Weights of a small transformer language model.
Size: 14 layers, vocabulary 19811.
Training: 1021M tokens, 7790 steps.
Each number is 200 + 20 x the weight over its row's rms, rounded and kept within 0 to 999. Layers, rows and columns count from 0. The size before them is the row's rms in percent of the matrix's.

# layer 5 MLP gate, 1344x512, rms 0.0637, rows 808-826, columns 0-127
098,203,189,209,217,166,215,214,189,165,191,211,214,239,202,189,183,207,192,210,217,182,194,189,205,208,171,184,194,202,216,227,191,258,212,192,178,171,194,176,205,206,175,193,235,203,166,192,155,200,191,189,250,172,216,171,231,183,205,189,248,197,199,199,221,164,218,166,198,192,181,220,199,206,185,209,212,231,213,166,168,226,197,168,179,177,192,174,225,185,197,195,240,250,173,244,164,164,217,194,184,187,208,161,212,199,214,216,181,232,194,207,230,190,202,188,185,186,214,180,174,199,230,224,167,196,195,215,234
086,192,216,207,205,202,190,229,200,207,255,242,195,221,205,215,185,205,198,208,175,182,216,187,190,162,172,192,212,177,209,204,180,178,206,184,198,190,200,205,213,181,153,191,212,207,222,218,215,194,225,205,201,178,157,219,165,193,227,164,201,204,217,237,173,196,216,193,208,172,174,194,200,221,200,186,194,196,183,183,218,164,220,192,179,210,212,184,152,214,205,191,176,226,212,182,207,217,189,220,193,212,230,205,200,197,195,204,213,207,196,191,205,200,215,190,183,173,201,207,196,189,169,212,206,183,194,172,230
097,181,218,209,209,191,196,216,180,234,216,154,171,163,180,185,204,199,166,192,163,196,246,206,201,208,179,198,215,212,190,184,193,168,209,236,228,206,139,216,200,227,139,195,165,231,210,201,186,192,195,166,233,151,219,202,199,193,206,220,184,204,196,214,213,183,196,188,212,214,199,203,232,154,205,211,198,199,173,203,202,206,202,212,216,152,181,226,177,205,209,191,180,174,214,200,191,209,171,203,212,238,205,181,206,183,221,211,198,185,207,180,203,212,214,204,170,219,199,206,190,206,192,197,186,202,202,172,206
095,173,190,211,210,240,190,206,190,174,191,158,186,209,196,219,203,210,203,187,221,187,211,219,160,198,197,183,217,214,205,211,200,204,208,221,183,127,263,179,205,183,187,212,231,228,177,211,159,174,228,185,196,195,197,221,226,226,190,211,146,208,214,213,195,220,174,179,178,191,172,193,205,215,238,229,202,214,237,191,151,207,207,163,196,227,186,181,231,195,191,174,220,207,188,180,167,254,161,192,151,202,227,220,210,190,214,182,218,184,236,183,185,213,176,214,214,186,188,173,205,246,213,165,188,188,184,205,214
108,208,197,179,181,168,189,199,205,202,167,187,187,187,231,227,160,214,217,198,224,204,171,198,208,195,188,177,208,233,203,243,218,198,202,201,156,210,210,195,200,201,166,210,185,184,209,214,189,227,203,171,152,227,176,218,222,186,194,213,209,191,208,246,187,177,196,216,236,173,225,211,234,206,195,177,159,199,215,181,196,194,189,193,187,228,195,215,235,164,223,185,190,219,187,204,201,201,214,245,217,213,235,202,176,194,227,174,197,226,211,181,198,185,212,222,211,174,176,229,192,223,200,221,179,206,193,174,202
100,183,183,197,218,182,185,209,225,220,184,181,200,212,229,226,209,214,204,204,179,182,170,201,209,204,183,195,229,227,218,199,221,200,242,207,191,181,208,202,203,212,189,229,211,175,192,190,200,226,199,201,194,232,187,202,217,196,166,166,228,199,216,154,202,186,187,197,199,190,150,214,220,171,208,169,208,155,194,224,228,163,247,200,204,194,183,158,206,212,224,205,226,192,219,208,175,220,189,191,213,208,173,221,182,193,222,200,194,177,193,222,201,180,226,187,216,220,210,196,187,178,222,246,192,202,237,164,183
098,177,213,182,202,184,158,240,195,251,199,196,216,183,173,243,179,219,208,174,240,194,200,193,214,207,245,188,171,201,204,166,170,200,221,161,200,208,184,214,205,212,204,166,209,198,196,193,235,206,209,240,207,181,194,202,182,227,208,189,216,177,226,189,215,189,240,194,180,185,211,197,203,208,219,188,198,206,168,205,189,197,178,200,217,197,173,209,221,173,210,203,218,179,216,151,180,167,221,207,171,211,197,201,196,184,179,191,184,220,186,200,191,197,184,219,210,214,233,208,208,186,182,243,225,210,149,194,186
102,204,221,204,200,175,209,193,232,205,195,182,198,176,180,203,216,225,247,170,182,209,236,215,183,196,210,165,203,191,191,200,163,207,207,205,165,203,205,225,188,213,233,213,210,208,173,245,192,250,277,219,211,208,161,214,198,189,176,215,185,217,192,199,212,204,230,201,172,198,229,203,204,181,207,198,174,200,205,234,209,203,205,196,215,162,196,221,207,199,174,189,189,201,217,200,192,195,206,198,210,193,182,218,200,173,215,182,186,177,188,179,223,202,189,228,193,226,197,168,173,211,217,202,199,181,233,182,232
104,223,221,210,153,223,191,211,215,191,202,180,204,197,214,248,211,215,193,194,179,199,205,196,209,176,231,198,215,205,194,197,219,181,185,187,222,159,215,179,194,168,188,198,218,224,227,245,212,186,207,228,242,188,166,194,244,181,207,216,205,195,199,177,213,221,198,180,184,204,214,209,192,207,183,193,192,185,248,179,212,234,250,202,187,182,194,177,209,187,213,231,216,207,180,207,238,181,188,228,181,176,208,170,191,190,178,223,190,236,211,206,196,215,190,185,227,207,188,196,187,194,197,199,221,192,204,224,194
096,232,228,221,195,209,231,200,224,180,191,178,183,211,167,217,220,239,194,209,199,215,190,150,192,217,190,188,210,183,199,174,199,183,176,209,177,208,185,211,190,221,182,186,221,143,181,190,232,232,190,205,217,227,244,196,203,192,188,190,199,214,225,208,210,190,176,170,236,183,223,185,160,195,199,201,193,206,187,210,150,204,183,219,203,211,222,185,186,170,190,190,160,226,206,203,206,220,226,206,165,180,207,220,157,209,200,216,189,185,187,168,184,206,176,201,202,215,201,211,221,185,205,205,203,179,212,187,205
103,217,206,181,197,175,202,191,216,212,193,202,194,198,176,207,189,166,203,223,212,199,226,196,172,212,171,189,168,208,192,188,198,152,154,215,209,176,229,237,197,183,204,194,239,207,198,174,174,177,181,180,182,228,195,205,184,176,214,218,193,207,209,195,212,199,210,209,235,192,200,196,203,203,243,187,177,215,166,173,208,239,220,193,214,186,184,218,158,204,178,209,221,236,218,188,225,217,224,211,169,174,187,153,246,212,192,171,185,217,221,207,182,159,209,181,204,179,206,188,179,192,213,192,210,213,183,236,195
107,226,220,168,203,207,165,195,205,222,216,261,192,161,250,217,249,196,158,198,213,195,216,182,187,192,204,261,204,177,146,208,192,180,193,200,202,198,190,204,229,237,185,167,204,178,205,199,197,201,206,207,167,200,196,208,191,214,201,220,191,202,163,209,196,199,167,196,182,192,229,170,183,219,190,202,218,193,196,218,177,199,231,203,201,187,211,196,184,204,193,252,180,208,201,199,206,189,237,189,212,198,180,226,213,227,220,174,178,195,206,197,187,200,185,220,223,224,216,197,189,191,218,213,200,177,232,189,220
093,187,208,153,232,201,214,225,230,224,191,183,192,212,192,177,206,198,169,222,193,221,207,187,216,202,197,182,160,230,196,212,188,187,205,197,208,211,201,191,178,219,194,196,175,234,216,213,211,200,214,218,216,192,203,211,190,211,214,187,205,242,233,227,206,220,187,157,175,202,200,237,154,184,205,196,188,201,229,206,198,220,192,185,177,191,181,206,201,210,203,190,161,216,184,180,171,195,217,195,199,173,212,197,190,197,204,136,175,190,156,171,191,199,178,188,207,178,218,211,224,183,189,183,189,171,195,127,240
105,176,214,218,173,232,224,144,239,197,182,207,206,190,216,151,209,215,195,201,199,199,196,206,195,218,179,241,207,210,235,224,194,191,207,189,186,189,163,230,201,220,229,191,189,176,206,202,198,195,200,180,164,206,188,202,163,197,192,200,180,217,171,202,214,228,207,232,179,161,197,222,224,227,215,207,186,191,207,201,216,200,148,212,202,214,155,141,222,202,197,207,203,232,172,200,220,205,212,175,194,229,207,217,224,215,208,178,245,209,227,234,187,199,207,174,190,187,228,220,180,196,199,196,190,211,169,187,200
092,192,201,197,238,208,190,193,165,166,222,182,190,217,180,215,178,193,205,208,216,206,215,220,167,204,205,157,231,219,217,196,181,203,205,199,193,185,210,191,196,184,250,204,157,184,213,215,201,207,197,225,170,193,201,216,207,218,177,228,216,179,165,194,213,188,206,159,198,202,193,198,183,155,191,224,186,170,209,216,190,225,185,187,222,186,185,210,190,186,232,209,208,184,166,211,177,207,176,187,222,185,220,199,232,176,171,206,209,181,210,200,200,206,243,208,208,169,206,203,181,191,200,179,182,197,203,182,188
104,206,177,233,211,214,215,211,183,207,192,189,211,235,203,166,181,193,158,186,173,196,207,193,179,214,231,232,192,207,205,187,194,170,222,210,234,192,258,234,184,215,159,226,200,231,215,198,203,206,215,232,208,192,198,183,232,209,196,206,234,230,215,167,204,208,215,164,186,210,201,250,221,210,182,210,172,201,228,174,171,194,188,217,204,205,188,163,238,192,217,217,214,215,188,209,201,142,196,172,214,187,213,206,238,207,178,190,191,215,189,202,187,202,197,172,211,205,228,194,192,186,166,198,213,178,168,226,238
103,178,197,217,220,218,199,210,213,169,211,197,221,205,182,168,189,175,189,190,169,232,217,183,155,205,207,201,230,185,191,211,189,194,194,204,217,193,197,198,193,212,214,179,193,216,162,231,222,243,217,185,173,179,226,167,177,214,175,218,236,205,202,219,183,178,210,185,182,227,216,212,226,199,205,196,232,169,201,215,247,199,199,217,206,182,198,177,192,190,199,201,220,185,235,247,200,214,175,231,192,229,202,168,184,225,179,206,194,186,186,202,187,184,205,171,193,218,212,201,165,221,202,222,191,229,193,224,243
101,224,221,222,208,248,191,212,208,193,184,202,184,182,185,190,207,175,152,192,227,206,173,182,224,202,211,188,194,203,201,230,194,198,187,207,200,218,195,203,176,210,224,218,194,190,190,188,230,232,126,233,179,243,211,173,195,197,203,211,184,224,198,193,228,197,208,193,244,189,202,162,255,226,204,189,201,177,232,216,197,163,163,223,221,215,189,176,197,224,164,192,215,262,202,198,181,232,212,162,204,230,231,213,232,202,199,233,199,222,205,207,214,193,216,216,200,200,226,195,224,208,219,170,167,221,197,188,193
096,182,188,184,221,181,216,240,206,206,183,190,190,199,224,184,175,238,169,166,196,205,205,227,217,221,224,222,217,219,196,178,209,218,215,198,197,216,212,195,214,182,202,159,196,190,196,182,152,226,167,198,189,201,201,216,202,180,197,200,181,216,206,213,188,203,195,179,211,220,197,189,178,177,187,204,177,224,208,207,224,182,198,207,187,196,206,198,248,207,179,211,221,204,221,217,197,176,226,193,214,182,196,208,199,215,221,156,204,232,172,210,232,201,189,193,218,205,207,206,214,186,216,196,229,215,222,224,236
# layer 5 MLP up, 1344x512, rms 0.0653, rows 808-825, columns 0-127
095,175,203,236,225,224,203,229,215,201,229,194,234,236,220,171,199,193,168,209,174,235,207,216,181,226,197,225,181,194,189,164,163,189,234,174,167,208,209,192,158,186,220,210,206,222,221,199,187,207,223,211,153,198,217,191,163,208,199,211,221,198,191,201,181,212,216,242,209,220,205,183,256,205,240,212,184,175,213,183,196,192,195,208,208,209,213,225,186,190,200,193,246,181,204,170,188,198,177,216,212,166,162,195,186,214,215,229,175,188,218,177,209,207,190,228,211,218,218,203,179,201,229,178,187,233,216,201,191
084,170,206,207,215,224,169,180,211,205,215,200,219,182,185,174,189,213,200,196,196,204,206,222,179,170,171,216,237,204,206,215,225,162,190,149,190,208,202,184,181,196,167,217,209,188,209,191,228,155,221,215,203,224,180,249,201,205,241,204,216,208,230,199,196,194,212,179,199,188,198,201,188,199,197,206,177,197,199,203,192,195,204,176,195,244,189,181,181,205,210,181,181,200,169,209,200,175,157,253,194,202,182,210,218,183,193,200,196,157,195,178,223,193,207,176,169,216,196,218,188,190,181,220,168,222,218,204,180
098,212,193,209,219,227,241,184,203,204,173,195,204,188,201,207,225,166,205,191,201,208,181,177,206,192,204,239,189,238,202,193,223,170,202,233,206,170,200,207,143,191,208,208,205,218,171,202,214,228,197,204,242,197,201,210,204,190,206,210,236,220,208,194,211,204,180,162,227,195,195,188,200,203,209,202,238,196,238,186,217,236,207,221,195,237,173,232,230,196,208,200,184,203,167,162,221,232,199,228,172,207,171,199,168,217,203,210,193,204,165,219,208,215,205,205,226,186,207,203,241,232,219,231,205,197,158,227,213
096,200,190,195,213,239,174,177,222,168,199,186,195,190,200,227,224,194,189,221,193,142,163,199,201,170,209,181,208,172,199,210,228,210,241,214,190,173,201,183,231,218,195,195,214,193,211,164,180,210,208,184,199,187,190,200,254,206,168,194,187,189,219,243,207,212,192,209,198,184,203,197,195,217,224,205,221,220,221,199,209,163,205,177,233,209,232,212,219,170,181,209,233,193,192,202,207,215,203,194,173,196,196,219,203,191,172,177,185,181,165,222,160,245,212,198,223,201,192,166,178,199,205,201,170,190,222,179,222
103,151,203,229,204,178,204,188,181,221,199,197,186,223,148,209,216,212,209,181,220,127,221,198,220,186,239,195,187,208,184,189,208,194,166,221,205,181,193,209,233,200,196,213,203,223,207,219,235,177,209,210,200,172,207,181,187,185,171,211,182,166,169,218,199,238,205,181,189,200,191,217,194,186,200,235,199,213,211,222,213,170,208,169,176,194,225,219,198,222,186,244,188,189,221,208,205,214,203,166,193,229,190,215,178,174,161,198,187,210,212,198,202,213,192,171,247,227,189,195,178,193,237,220,193,161,182,199,166
097,228,195,194,223,209,226,241,205,179,182,192,215,197,209,185,169,185,201,190,219,185,208,198,190,200,182,184,252,226,180,233,200,198,193,160,212,193,203,175,197,189,202,208,211,170,199,182,215,186,237,179,196,206,184,193,219,198,251,190,236,188,221,214,221,196,200,209,156,175,223,238,183,209,237,200,207,176,187,206,185,237,214,205,187,170,213,167,178,218,197,178,188,200,202,206,187,204,195,193,167,205,227,166,161,229,223,182,230,188,223,189,224,203,177,172,180,213,166,212,209,222,188,228,203,202,244,229,225
097,202,220,223,195,205,193,148,234,189,202,205,172,214,205,234,169,196,236,195,166,186,189,171,193,192,243,164,195,176,211,172,184,209,201,201,221,222,182,195,190,179,194,240,178,192,185,167,212,194,168,193,186,203,181,186,172,200,175,195,209,197,190,186,207,184,192,166,187,192,196,202,225,237,215,203,206,202,212,200,171,197,164,181,183,222,229,167,222,229,220,170,205,172,209,168,193,164,174,183,209,200,192,237,190,191,201,173,202,169,191,188,208,213,155,215,236,231,180,207,193,227,210,214,188,221,214,218,217
101,198,217,216,195,200,197,187,216,187,204,220,176,147,217,170,228,231,221,212,198,191,213,202,205,243,204,221,198,184,183,238,208,221,248,199,162,202,218,188,223,193,197,180,176,216,201,178,163,184,191,226,181,198,200,201,191,213,214,218,247,257,208,186,175,220,235,187,186,222,200,221,211,207,194,186,181,193,195,181,200,227,209,197,164,216,162,202,201,234,194,192,219,186,208,201,184,196,215,184,208,199,180,181,218,183,208,164,207,157,201,225,196,208,167,217,227,190,205,187,163,195,185,179,232,211,189,216,195
100,165,190,209,208,234,178,226,199,230,202,201,208,188,242,174,172,208,200,211,190,256,201,222,216,200,235,221,210,202,195,236,157,226,236,227,182,198,218,186,190,217,237,213,189,169,190,191,210,200,192,186,207,219,214,190,164,243,205,199,216,195,170,199,214,226,204,188,226,214,171,235,230,182,222,250,162,220,196,188,183,207,176,206,203,183,186,181,220,191,213,203,166,188,187,239,184,207,203,194,189,209,214,183,167,228,188,190,203,181,183,188,196,189,191,215,172,221,204,179,217,184,201,215,199,181,184,188,192
097,260,200,193,201,214,243,186,215,190,218,177,204,181,185,195,202,236,188,193,214,208,195,169,210,188,166,212,206,213,191,158,189,159,181,201,206,216,202,204,184,214,176,188,194,166,169,170,217,207,207,202,212,180,226,226,216,219,207,187,203,181,182,193,250,204,190,182,197,207,200,184,161,194,201,199,192,222,173,182,178,204,216,225,219,192,202,218,183,198,168,204,208,180,200,206,198,204,184,214,166,207,214,232,200,212,196,201,205,235,213,209,193,189,202,191,179,198,209,246,196,190,198,242,217,172,216,190,186
100,202,211,204,207,236,195,173,215,212,209,230,240,203,209,200,191,198,174,202,205,218,221,211,202,229,165,215,201,214,168,178,171,146,209,214,191,241,186,203,218,188,169,207,211,195,180,219,218,220,195,222,245,209,188,198,218,209,203,181,178,186,193,191,226,219,217,218,186,213,210,144,189,195,183,203,207,189,198,180,193,208,195,206,176,194,197,209,153,231,209,190,281,175,212,209,243,223,201,163,199,170,196,188,210,189,205,258,193,211,177,201,205,201,191,201,206,201,215,231,202,242,183,166,180,199,216,193,200
105,199,154,222,199,203,214,201,179,189,217,161,211,206,216,159,172,175,185,232,204,223,199,215,175,199,215,182,193,247,190,204,218,201,240,206,204,206,206,204,189,186,187,194,209,219,205,203,178,193,183,194,209,208,204,168,227,221,187,169,221,197,242,177,207,201,205,192,194,184,180,219,182,192,208,163,224,203,227,189,210,195,167,208,181,208,197,204,168,231,191,177,190,204,158,173,247,188,170,206,216,149,191,190,224,175,172,187,235,200,196,209,182,204,243,225,173,191,228,192,199,199,203,212,213,209,202,217,207
097,223,217,191,213,231,197,204,218,221,194,211,157,225,204,207,206,199,222,212,227,208,198,269,207,195,188,191,181,226,187,216,168,210,187,186,184,210,225,183,194,236,194,198,163,228,196,215,208,192,179,192,205,168,163,175,223,211,194,184,225,222,195,164,209,217,191,196,191,199,171,186,192,181,217,196,202,190,236,190,206,199,203,221,183,199,179,210,211,227,198,216,186,252,187,238,174,195,185,188,199,174,194,212,213,184,179,178,178,200,176,214,211,178,188,216,247,179,162,187,180,226,223,210,168,169,211,213,227
100,153,173,186,162,199,207,230,187,188,214,205,189,187,209,176,238,198,193,229,208,212,187,164,191,203,196,166,204,171,239,196,193,200,182,166,184,182,203,200,211,214,203,202,206,216,212,215,183,204,221,198,181,207,255,223,160,184,166,239,230,201,156,181,190,195,219,199,197,224,213,238,198,198,190,202,207,212,176,189,162,182,195,187,240,192,219,187,173,170,250,189,218,232,189,240,201,220,222,234,195,182,198,226,207,190,212,189,197,215,195,189,237,230,188,221,209,196,184,204,230,226,190,208,190,216,195,219,232
097,193,194,176,202,224,197,204,200,198,226,198,198,215,162,194,178,152,217,167,219,203,171,167,201,193,205,206,195,181,212,178,215,199,190,196,208,250,203,191,177,193,195,214,194,207,205,202,190,158,171,185,227,183,179,193,236,204,178,236,205,193,176,204,215,226,210,229,191,191,208,196,200,189,197,209,186,154,200,220,212,229,218,223,209,199,181,204,190,216,204,198,207,204,177,216,217,195,167,191,203,205,195,187,197,152,226,220,211,209,162,261,154,209,210,178,181,215,197,213,217,177,194,219,184,187,226,202,196
100,217,184,166,188,236,208,204,210,193,205,236,206,199,238,168,215,189,171,206,222,173,189,188,204,185,177,247,162,203,181,198,203,197,249,192,232,194,198,205,202,224,197,224,168,209,207,179,184,194,208,216,204,201,222,197,186,210,200,194,194,241,216,185,219,230,145,227,189,212,195,168,179,164,213,168,173,230,234,235,186,173,188,210,183,217,200,202,224,198,215,210,238,212,174,235,187,193,215,204,206,229,203,195,231,211,194,187,186,196,181,215,189,221,186,229,208,190,186,174,227,196,183,180,192,228,156,224,219
107,184,230,178,196,180,145,225,239,202,196,200,192,229,181,202,180,222,224,185,206,175,239,213,163,221,166,191,228,191,185,166,192,223,199,223,193,219,195,234,217,152,240,179,193,192,190,187,208,210,231,192,169,207,196,212,205,201,209,170,182,205,185,205,193,208,177,223,187,218,194,207,189,200,208,190,207,209,200,243,205,177,181,197,172,188,220,175,174,197,235,201,167,208,201,198,185,211,245,241,175,207,191,166,242,188,175,194,187,211,179,210,151,197,201,186,194,188,225,188,164,234,228,203,159,206,217,208,215
101,181,212,182,200,217,177,188,235,170,189,197,178,205,210,190,200,175,174,170,186,224,217,205,167,173,165,193,178,236,178,206,225,201,196,171,207,236,205,219,152,153,219,187,188,184,192,182,221,209,192,240,173,204,206,214,196,165,213,234,209,167,203,218,222,209,181,186,177,225,170,197,185,208,238,187,211,183,207,208,210,180,218,167,207,203,187,181,188,197,181,185,204,205,192,188,189,224,230,199,198,188,224,190,197,151,193,214,155,185,200,176,200,222,194,165,236,181,221,180,191,172,222,220,178,174,182,192,218
# layer 5 MLP down (transposed), 1344x512, rms 0.0378, rows 808-825, columns 0-127
101,190,203,208,199,228,156,213,179,200,200,207,190,200,187,191,177,236,184,206,200,223,196,208,220,178,181,223,166,184,196,214,171,156,195,213,233,229,226,176,174,194,191,206,209,207,192,210,176,231,177,189,171,193,222,203,190,207,194,228,230,221,215,228,193,195,189,218,210,197,214,223,231,192,222,191,201,192,190,168,200,162,218,244,198,195,185,188,205,188,190,196,224,210,214,207,236,212,225,187,222,211,202,219,195,194,176,187,207,238,226,190,192,213,199,163,230,203,187,182,178,222,194,195,181,180,177,222,218
092,211,199,164,201,220,190,173,208,162,225,173,230,183,196,203,206,231,192,214,196,175,197,189,213,167,211,187,209,220,219,193,210,221,189,184,176,202,207,194,185,209,219,192,201,171,197,182,228,192,178,199,208,160,204,263,215,186,225,222,229,214,228,235,213,183,185,174,208,215,191,176,198,210,198,205,194,201,192,194,200,194,189,199,185,213,199,195,198,193,215,178,220,182,235,198,159,196,215,193,193,200,227,213,190,185,196,201,206,176,191,164,197,184,213,210,219,204,204,178,201,206,190,221,205,209,196,215,182
100,216,168,209,209,179,203,198,202,207,203,210,174,198,176,176,217,187,204,229,196,219,202,198,176,198,181,192,196,202,200,191,210,200,190,190,234,226,226,220,210,215,198,206,191,173,220,223,230,174,128,171,198,221,193,202,183,215,203,179,207,190,176,175,192,193,160,198,167,203,232,234,227,182,219,196,224,222,204,225,199,199,183,204,188,216,196,167,200,180,203,176,219,178,215,195,209,188,242,193,211,185,192,212,190,185,211,209,225,185,207,183,222,206,177,195,215,175,232,202,200,212,169,184,180,211,197,210,240
098,186,197,193,207,239,232,193,230,228,205,221,197,225,203,186,177,155,218,216,222,203,193,173,208,193,196,172,192,194,194,209,213,208,197,175,201,158,182,201,219,197,219,231,212,198,168,207,172,213,227,238,209,182,189,187,212,201,188,228,158,194,225,203,169,204,192,195,172,209,226,176,194,167,194,179,214,205,167,205,189,177,212,171,210,201,192,177,210,160,200,191,200,214,186,220,238,204,192,189,197,206,187,239,180,197,227,183,196,217,188,197,195,200,170,170,174,200,180,213,192,185,175,196,180,193,230,177,216
109,209,212,239,182,212,188,220,194,211,198,224,183,167,156,199,211,202,170,220,193,178,202,208,226,197,195,224,224,197,214,177,211,184,166,207,214,201,192,208,198,191,206,196,212,220,162,196,186,211,230,193,224,184,208,163,184,219,207,195,208,190,183,198,229,215,167,192,219,241,187,168,172,173,203,208,229,195,236,208,225,195,197,189,222,207,218,176,206,239,147,222,214,221,195,183,171,217,208,208,196,227,158,205,193,187,194,220,196,218,193,174,219,194,217,215,194,193,185,212,150,221,204,229,239,160,140,264,189
102,222,197,204,205,190,183,203,193,172,209,171,194,162,189,207,225,177,197,204,195,219,222,194,229,180,245,226,179,205,183,214,166,217,214,214,175,231,199,236,177,174,190,201,154,225,198,230,188,215,196,205,215,223,191,209,202,190,201,178,195,169,210,196,159,195,245,215,206,181,242,200,245,170,198,224,204,181,223,158,185,204,209,207,201,225,191,225,208,228,202,216,194,210,162,199,195,206,189,167,201,182,201,184,156,233,179,216,193,211,225,175,199,175,204,216,244,183,217,176,197,200,222,188,229,220,189,197,216
094,221,172,179,209,214,197,244,199,244,202,220,207,181,199,188,200,205,229,191,172,195,198,172,185,201,210,205,218,206,198,205,207,235,188,230,226,194,196,190,190,213,179,165,180,232,158,197,173,215,189,199,180,224,217,231,177,211,190,238,191,184,221,185,215,174,207,196,226,228,195,213,241,194,192,179,175,220,148,199,215,221,219,193,212,186,205,192,230,230,203,180,201,202,198,199,183,217,213,195,204,197,166,207,192,201,206,187,198,180,179,163,207,216,201,195,220,219,196,193,172,205,164,212,209,235,185,206,211
098,195,207,208,206,206,198,195,204,189,210,197,178,208,198,177,172,172,207,179,188,179,196,221,214,191,202,165,192,220,190,187,157,215,200,193,204,215,188,187,174,197,196,208,186,203,221,166,230,179,206,195,206,199,214,202,209,225,178,264,181,192,193,233,211,183,213,187,214,177,202,181,182,195,231,199,171,250,196,233,209,203,181,238,202,208,200,175,210,197,210,199,195,216,196,186,219,212,201,226,193,172,225,189,169,215,222,173,213,229,196,174,228,212,224,207,201,188,196,186,231,218,200,166,199,186,209,187,216
096,257,200,214,220,174,225,218,190,208,217,213,199,216,187,210,211,205,206,220,210,202,230,190,204,190,215,232,230,231,181,166,212,218,196,197,199,196,189,205,196,189,185,204,222,198,186,183,183,204,197,170,228,202,172,195,192,167,208,247,203,208,172,179,238,218,218,215,195,225,202,210,190,193,195,195,224,238,227,169,206,224,191,195,187,155,203,189,187,180,213,218,237,187,172,160,224,219,185,204,196,149,181,191,174,179,203,212,189,189,202,217,230,230,186,186,252,203,220,164,190,231,209,221,242,210,227,201,177
102,233,196,192,190,188,167,198,198,177,174,143,198,181,193,186,239,214,195,161,208,194,185,199,141,172,194,195,172,208,194,214,173,179,185,151,198,191,190,174,224,183,188,177,190,208,225,174,167,201,176,198,208,170,204,207,227,221,202,196,197,188,194,195,236,194,227,210,177,176,201,226,199,195,210,185,201,203,192,219,224,196,207,182,185,238,205,201,180,205,172,184,232,208,196,201,198,192,186,200,198,175,222,214,200,228,227,221,211,192,191,222,196,195,212,222,211,185,209,257,182,175,188,194,181,176,236,232,204
099,209,209,143,209,165,229,158,208,182,197,209,207,184,185,187,231,201,189,184,186,210,184,219,250,224,187,226,205,182,191,241,204,208,184,198,213,226,207,187,186,208,208,156,218,187,182,196,264,188,186,158,223,182,183,201,213,206,241,222,188,207,204,211,208,215,211,229,197,174,189,197,209,219,170,216,221,234,205,187,204,164,200,230,188,185,212,188,216,209,214,163,212,213,182,208,190,196,213,176,212,163,189,194,208,202,181,217,213,196,189,224,226,212,185,184,187,232,195,193,202,223,182,186,176,213,195,211,177
113,162,212,226,212,186,227,202,179,229,172,184,214,214,213,164,214,212,180,195,205,205,187,196,191,213,215,193,185,195,218,208,198,175,183,193,183,173,201,223,192,186,208,179,203,187,181,224,213,202,174,218,208,241,172,203,182,242,194,153,208,217,211,202,193,185,215,207,222,180,190,239,215,217,194,185,186,148,215,199,219,189,214,222,211,213,184,205,219,181,216,185,179,157,209,198,213,190,249,193,204,214,209,218,199,198,214,224,188,204,200,248,222,221,180,183,191,224,180,205,204,200,198,212,198,198,208,221,210
096,186,176,170,186,229,193,194,186,174,166,197,187,195,202,170,206,208,193,180,183,201,211,176,185,189,222,186,213,170,153,199,234,169,252,207,198,192,198,187,193,180,181,200,209,220,184,202,194,215,170,200,209,189,187,156,236,227,190,176,198,204,198,183,176,210,216,221,220,166,179,209,198,175,221,196,202,232,196,183,180,228,217,168,187,176,219,170,187,224,213,221,164,213,205,241,205,213,204,196,178,238,192,192,207,203,209,218,187,205,185,213,155,221,234,223,183,183,236,225,183,201,188,200,194,226,203,172,176
102,189,191,209,209,175,206,160,154,221,202,187,187,272,190,173,200,227,213,191,202,184,207,179,193,211,203,211,208,166,211,204,187,205,175,178,221,223,219,212,201,191,238,190,195,181,206,225,187,190,219,164,198,203,203,207,210,206,188,227,225,204,217,185,200,218,192,178,164,233,198,201,238,206,182,193,232,224,217,181,177,194,194,185,211,181,229,200,201,178,204,205,215,209,183,216,221,221,220,200,188,212,217,203,195,167,222,211,227,169,188,191,199,216,167,203,182,184,178,200,216,206,225,194,217,221,226,224,194
102,206,206,177,205,181,193,186,146,184,210,216,213,208,203,181,163,176,193,186,198,199,192,196,190,216,230,194,186,231,230,183,202,219,182,192,223,183,162,211,163,242,224,219,207,205,200,190,214,212,221,188,206,209,204,214,196,188,209,229,216,213,189,205,237,180,209,228,198,209,191,190,161,180,214,212,198,171,183,228,188,221,204,182,174,197,215,209,179,176,221,171,195,184,175,196,209,189,176,187,217,200,200,171,229,174,217,216,192,165,193,212,185,215,211,202,169,218,195,213,196,209,190,168,168,191,196,185,179
104,189,185,213,234,158,211,200,200,230,190,210,214,195,215,210,213,179,181,142,170,193,173,190,199,190,198,198,204,201,176,187,205,214,195,179,160,175,162,166,228,209,191,211,222,210,179,211,196,209,189,182,191,189,217,198,190,195,201,215,182,181,225,156,190,198,190,208,181,209,210,210,210,205,206,223,200,213,210,206,204,188,189,198,181,203,181,168,173,206,170,218,208,219,192,214,183,180,211,185,194,194,178,188,205,198,209,193,185,212,233,206,217,194,212,226,202,238,235,197,199,169,186,199,194,215,162,207,199
104,180,225,213,221,230,176,161,218,237,215,219,201,208,214,197,211,204,181,190,195,181,176,179,218,235,218,203,179,215,218,199,217,206,193,160,217,231,200,197,226,215,178,177,223,205,214,193,197,195,223,211,247,208,195,215,216,229,182,191,200,218,199,200,202,199,208,203,215,228,196,186,218,203,177,216,218,148,167,191,192,228,209,205,201,219,185,180,204,216,198,179,213,207,239,220,227,210,205,185,158,194,186,189,191,145,237,196,214,160,208,207,186,185,240,219,168,213,172,236,188,204,176,207,186,175,180,232,209
098,182,167,166,195,223,190,215,224,200,206,163,220,179,209,185,258,182,181,184,169,226,225,227,197,186,204,209,195,217,199,186,190,164,212,208,208,201,200,211,187,173,177,180,188,202,204,171,178,180,196,216,222,189,208,185,227,217,230,237,207,185,187,226,208,237,177,199,174,225,202,198,177,237,199,214,202,219,173,224,182,190,210,210,168,264,223,235,212,172,195,177,212,153,228,192,211,184,183,210,219,198,218,220,169,186,202,197,204,176,219,205,193,210,189,179,209,237,210,194,167,239,181,211,184,192,216,204,182